Each number is 128 + 24 x the weight over the matrix's rms, rounded and kept within 0 to 255. Layers, rows and columns count from 0. Numbers have three digits each.

# down: layer 7 MLP down (transposed), 384x96, rms 0.17, rows 235-266, columns 0-95
# up: layer 7 MLP up, 384x96, rms 0.161, rows 236-267, columns 0-95
down235:163123139117114124145131130120142118121129137131136102137145165110119155131080111121069115118115167125118146151147141153133117120121115112160143105150144128133142139127119097127144130133112137110114146117116103097104119147100127165136145116158144142089129103146114129087138135132155113134
up236:154135136167144116178149135130110141150159107114122125180151125135094139082159110109136106148064113131136117133130126099157095136139130109150102117139124192139156131126137125128115128146093156169097128127115142114163113158098131125144131161163093120121145132132130098111131132158146123120
down236:142136163141163156148124120151144173115097122111120105109115112117137146153146139114129085125145154136109136138135088117129123116160123072122159110097132159118135115124100089124116128125131142105139125128161166143130118120135141144110132129150106118061145098131110145121121135141109150130
up237:141140136155140116142115133127143174125128151120118145144107143141130137110130106134125106181101100099115094135102111073127105124141121133109127136151086173111178095093140146127084159129073106146154142091145149089139127109148123105141145100126125132138090111078143183142110076128108087159
down237:115120121119102123118128081112157125123149154107113091128153132175110119138138122122139114117121139120122123103152127162096127139114119139117130143128156145124130128145121113116112110128157130118143135140113143096119133130217116109151145132131139105086147152116133101125121145125156131138
up238:179115068119121119160158143152133141122167117120135112108105142160142115143124095091131159171046111119144118123129099144138104069142134149122170134144149143159099078095126159147122126127107144104106122114112088116106118141132148098110121117135135135158120122102133141132142090132113088119
down238:062140144128130139133122095157142184137111183095147115105120107149130144150121133156117099105158129129134137117140089145116171138149125088141181068118139126131098106136114075096145131124173126130102114151173157135135107140130092157094134137127091092138124121148084132146125139121155116135
up239:143082125108119142114127123136088144121118104126139109168116094100131164160143108127121150154122154105132163152085134155153150143124112103135101118166126119114119129135139157120097106120095134154084176104160137132139107141119135111144107152149098187120140154154149143132152125096116126118
down239:152096131139137169107112125136146141115116118132132158130126150139147103145123130136129184125176145135112140141126119126170139121127133077143126134150139131125101131113125104158126116084125116121129130138134127085144100136118171153098115136099131096167148130107062121094143148108132149132
up240:126124095119106162182126142152170105125124178138139123087162095104122111122156134081158168175138132126106089178065185166135133109129132099091102135119119114085124121140144132153122124128161082077096178095159072138110132120125113110163106112127106154169074118114125144089089128132140078164
down240:107101096166135120092099116128098122139139119109144174111180139137152175069109162183117155159073122133130183098136127163130138072092100143116108164124109140166112151136154128061122140129126089093180106111167141115149202156160090157149151170078125081189140116121084124090098146111140145111
up241:149088152141127124157131124133125134142174151145153126149125110143148146134122130108130110136132079142098045116110147137114099164132075127156076125152124160137149168113160112126113156181088149099140115090066096136170146129126077117144095140125117117139124118111135120114123107081124138106
down241:160110140144132096123157137109099165148149134133155126100099143160162129100190131106133123110146125125145093171091143132092148116160137129125123180090153133133121099142126134130103129121115116128151119104118133128118097126203142077110129136155130107044119153121118110088158133133157160089
up242:145127087127145104121136125144116170151129194100144135134162120125158128138178114097141143143136110070138150077096136110149140157115111105138135120116104134138133100123165190130134108138090147133120141071094130082099131122122102131141162107140092111157078180100143163150105120042100107160
down242:083156109146126106118134116152109122101128127106100112063115123113094101117154159133146096196120114136074099160163125112139097131149149138157134119131115168077132134112115071120141190097125093126151134111120128142144117185136104126149156128146168175160165115131111072171123137217146096110
up243:142094141143108131113099161127088138148176098170144133134055117122134136141155161160156134118142122118150103130123097079138145167085150120147138120142093132105080112118157116176122137140089149122097133084165154166136098167107083150131108119145117149144077106127131148089191097117139102132
down243:107153089131127157098115116137163149102152151158136133156174126099110127138113123055148183117156150157131133136153127127128101141077133111122142144124114128155065134129108096198144156112142151116114132077114132147180154098139089123125091120115144124098116109121126127143165118154183105095
up244:167098073110155130113128129118147130115156131179128065122140085135114128160125115126155097084141113139139115131092135119125144137110114130123149128116145144083129127189121132150110120150194130137146134127142091139124107108125146093120141111132120141133104136137135149121119167126129129128
down244:151123135094134159151113168149116150155111074111145182123122143129136144149087145116119098135095108122115159140127124129117131111118120102146136108154118107138089118091138133127142135138124145129118157113142153096112152142124082141124141121119121100127147140150092132135132122155125128111
up245:148133145169098121150124133106124153125124149169083125143118106132142120157144105117157103139109133113097137132132131129146160122140148137143071140151099116102096152085114173117121142148134124144121165083139104100139112135098064135157163112127139102138135136116132157121158116147144113059
down245:145134092102106098113115112119169134128139142133129118114117091124162154138128123117093117115163132132142154141092133140125119133103096120120130129101095133118123104134121144166140117113133123073161147118131161154144115108154137141149160115095102111178137151144156145144124096143163217123
up246:135127123134142111140124131148134135155116107105127164139138148163126127162103096147167123119126095131115143099119113144137141128136102122158117120118122142142089131142207122145108125120120198151123106055160119144151119155111111105117163074117080127147106149093139128156111128130091114089
down246:126131118118105093108132144089123145135166106110144155121149128094137134151127106133105149115116138164119122119118111122108136135125157115137148121099121118115092174125112146127152143138162148185098093154095112134098174140153119154111145114118133143104157142135130087145089121162170164069
up247:136084118122162102131091133158117135170127109125094136136088137136096162126110127163137140128126136126164127131115146148131134102148073133147111143133140130130114087141156169127125151115140183140119135131126124176149085109109124094112158129187109115132134109109130092154154085145128091098
down247:149126145152125124088148153131127138137154082115130141140179161175128113113093132083126137117154104140148085125165107137117114130152161138110087120128117084142128168117162105117133118113113128160096131134141089092133172134116146129123140102120103146082129140148098138118127170136106137129
up248:157102099106096148139131161145107154138160125139162153154134104114110145122134097115167128134122074131096114100098149128087154151145161103103129114165093133133121139100139187123088171134130161127106155093152111132170110133122110123162119146142100152123106136141134155153141131100135142143
down248:165126084136098125154131162125110155142160141145131150141092074107108122123145103113159144178105089088107104109139144095112140126126131110104096069150093138130156167121138154133111197112100160118097155113158125140105102136056088123160098144150098139216087160135170146141150092128092108144
up249:120103149120129133141092160151107129134110161092122137172143090084105161116138101115129171125132116098120107111130150115145141146168118134121114135123068105140137174105124127123166136129151112153120162122144140087133131115107128133131108149123129151123117111157133120122095130150126106165
down249:104132083142093098137169085119126136099154164141143134118075168141114134133172124129120144109140099160150133106142144128130140124161179153127108155138156141141141116126072154127097115139143154105126101126125130096136109098079137141118143133108153132121131128151107139106112125124129136119
up250:128134115116135145167160135151061129174125079150155154118160125091123142147129106130163130118078130114127143126097119120130135131121110053139124129120148150123089161127148144110123133129140129124089138122167130131121145146112137134132152111177108137128119107118127130112107120159095154181
down250:139098134138170097092083091145168106096129136109140143132179162169127114142129103113155159136147119104126143127109130142092116111143109115166166148124110153115101106109118097170125115121115106130119129119138134096156141138076163150106144091142138143189136112122110134098170152155118152078
up251:168113068155104183117115167149127162175134161104118149100133117094105143150154092124124144131100134129155119111080156107086138109154088117119146087153143148084125102137145128138111144124164141109098142147119085101130112134133107107128128130131112156132115161083146129162132122129118135102
down251:129097138132122124119116082149142146114130121145160163104133158113131170146113140160147082143124140131144164123107093116110135138101170116139111113111101110091122078168117164144127127096146121126110112111103161098102139119174125178120119112109098081193161164100146125125132116154107146164
up252:152133098158105149144127138142098139136112141181119138110142090137134112154152101123133135167101116142110118150123115124129146126112145134124104140145139157133138153149145099124138147107113084105139107108131128129144124126104101121112124131128146120126141107162130135160160125101118127146
down252:124117151127113147135129121152123111114123153093138125146150148129132148140113174101129168144150151125133130149109118124099162151139127125135122115125166139106128144128115115152128105149121085148125118122128121101138128120090132116138134149089115073171138128097109114111111130086123147121
up253:128128136127088135127135156125126146176137176162104140154155136114105150082141141105118196137123153150126049104122145130139136118145072100105148126149103151113097161132131146083119148138100107099088141114146126112146131125099095129137137113156081105148126113097148122132131088136115126166
down253:136122134130177140130124123132121151087141169133128123155073159094153105142181146120149134137089133132117112110091095099125151139131103109134080118148147113131208128116141130126156119159162150120116080126138142136114126155119115119135080102118083157129107115113138150144108138147022134130
up254:121135130116101140127132122113087116130156148117136112136134071131145115110119122140134101140176118112137109165129118155089179139132154116117127122169098123160150106113144145130080146122106146148129147151122139132130143132080104165141161148116141097130137135140124120162122135110166147100
down254:173137093149135102121075129122126132103080121149132132127153136138148156134121100142135132129094103155123102137118114143143127136143100134145138146121130121116120133144127122123154117148120113157131148132117107171156121149140169132075140104154087139097131106152130145088119150122152106124
up255:149130080121128121108114145112120121134153124124133127117094121107101109176157135129122102142105128143108119123086158120112153172147064129146092109145125104148116140128130142135150165104121153142135143117159058140149090098121120103128128141161138152145106112139116158146096108146156134157
down255:134171158109136097113110106108133112147135159137131119123145136145139150131074142112121107102157148125108124139129111163138145128135134119121126114143130101174135152132105131123155109137102121120165113159118173061116147097093170120146120153104109100166131121098115120098146104143157125111
up256:099091143147062168148105146152132159157104160124161119113137104102096109119171124126200124124120119130120126142128137141142145166157141129103153119163115102108176151101112142141109109142137148119106122089116140110135131096129090124135124125158090124140134117119146101113176090158105083134
down256:139151120109094124155146133086137121128119171145161145157118184132116138145114126110112144085131129147143129145108162128120137122145107116144129106141086132098092124149141133118153071132113092147152111126146125120110130146082145113109095111142146098135145147147112124125119166109104162145
up257:132143118109111134148118099145115130154128132105142127169173074127131130158113084102125111128142140103137112146105167190115145114155127122131164112136128116101143138076133108072077134152101128114107156106106109132095128130115102105145101134164122102137154143058168128146163138118143114153
down257:136134154111129119112166158120126142121101118107107139104146130122068095139142201149140124137102138119136178127128089095179111138103131100161088091095114109101114112105142130147149109110159101133134156149134123142123134144077116143162107126147151113116144142194083105167126144121128136113
up258:145144110105102128107103123146119138129145143114139131128144096135127152112103130116150141155123111115099107107131164118107118112119137135121141108176110119122154134147122150161136129122110158167108162132103153145135118140133103108120139094124114086123124097093144116148135161142155099094
down258:139103134143143117126154098120137133103137145091140124159116150101129102146116133109131113144130152120166117155129121138150133108114145112106155085075156141119133104124129115097110111143124099131141119155165117143121137142119113130122150120112133154084085149154126131108158134146154143155
up259:137113133085106081121116157122163128168096171132156157130132130119074134088097167124152151132126116129116141137146141134071159141145150057094107118158076122136165107149098153147108112066132165120102160144078130122126087157117109174133126213141110107144126141112129162174122131083088072119
down259:113109177112109128071118122117130100105113167134119126096130105119122166121109150132113154097103137105134144144124161137122136136118129116093180120144127126174140125133127112140112111109163139088167116159125182192120106137169095156119144161121169120050115088157107155114107158109100136156
up260:147074135116099139134120107119102159139111165168143102157115127110105114116142139111116172129107092102144106131107148115138134147112148162106118100168136138147134148100127186152122130129077136111066108115122145116100091131126106104141124149147115109142142169133155144114167085102106060109
down260:133143118117128111123127103107138112174152134104107109122135143157112121109104150133122137141121133142117107113168155138086100135093133207175134127127106135133137156141126129143127155111110140088185132127138098122122160126151112073143129132151141121104138159086102171136119107122113101130
up261:112136104138076113137091157134109124178168132159133114121122101151131129114109108120162126121084134130088144125083160108078166114149107117129146099128153096107140118168132133100126109151123092116153155084127110147139124159139121167132098124143111149147043166152115161116168123124071097124
down261:134126146132140152138139136117117100095138135133133138105134094154148135131151158140106138110133090106152132145122130131149115098082118167128132119163131158126125137115159105158106118131106142169132095137127077144094075113138101130118093085139148093186163143111115175159169122155110089099
up262:108122123138122108073157153100125144137129154126117137096125135150104125168093112120148081148133131125143153113132122138155155145138140107130121074187126138132163144108151120118132135123121106144116152153144126108135119182104134117140147154132096138139108118106110118184121113142091114120
down262:132126147126132153128133112124135143136167137099135134111126151115129102098158156106113147148095133123108147125102160150129113108140130168105129153118115097135108127173104102087108113132080141134136120145112117179129170109219109134114110139150119123075132103133143155096144110141156138129
up263:131085148098138116154110148165107140121170151154108136134140135134129131125148137150133168111136144147085136124108116149130144140099090120082120164134138122116117144176147141116079153118084118121104111148171144144122128146127127122123111122163120118164133115144086131148122076134134111082
down263:118114172135119122157118155109151124102079155085089104123102156134159111127122134136126138155149150147111131115142095156136132140103141116094153120150117112143177110131127098166113173109151145158135114132137148146156124113119162108120162105124092128083156074133120117136108116162136130082
up264:135120144128088156145139125104128154146127115114136129143141093158107114135117124119142123120117117087106129125125132149119158109097099072168089115094099134133129145158176173114107114112125109141118141121177103171149089145097067131147091137180122130131123166121116134133099092126161133099
down264:072143154124109139134119110123125132151147113137080120111115142128149109116126137137169144123158134130155124140132097147132148130150119142126128134116136151140132138113116162158130134107186164155100102132097121111133111133131117124095156130065113143035113073155149086087170160133158106129
up265:102117131135138115128125065121132113133113115178123089119124129073128108113101122115134164129100087102120139160116086135116122114133096143126110116144100130114134147138155161144117132119106148134113137131125118120164112140115120122162137123134141164154086151120187141111115098138141158151
down265:104106134169117137136130126123133139137118161150142116105144110146108137119124100111139119175120128124132138118150156109130151131135125134156121166152104140119164118099121129134095077107149146111134120144102149131075114152086168135120132148113088110138135120127118157122180111102115135128
up266:131130103118139110116116111118128143133106130132096146131100078116138121109140167103148124141113143150050095154116156087132095151143143132143139124153159136114114126110126145095112152142131166160128143083110118157144122159093092122131170124173136126127134125120161120140156109142141115133
down266:105166149123164114131157104088116145124133140078158113145107139143116150115131140125156120114164113111136142098160119152080132098122136158095138137140095103146160137140117152140131123170125130134181097128088106135130137100068112127126138119105132144159128111139119141142136121101127162108
up267:117141099143108130145133128170126168114142113154114148120124116110105175115117094136129127170146112143098116118118118080086135125115145115127124107125120150135159115106123167126095140104087161117138181107142158185149104153107143113130148120135121101135144074156126120207113143154146106131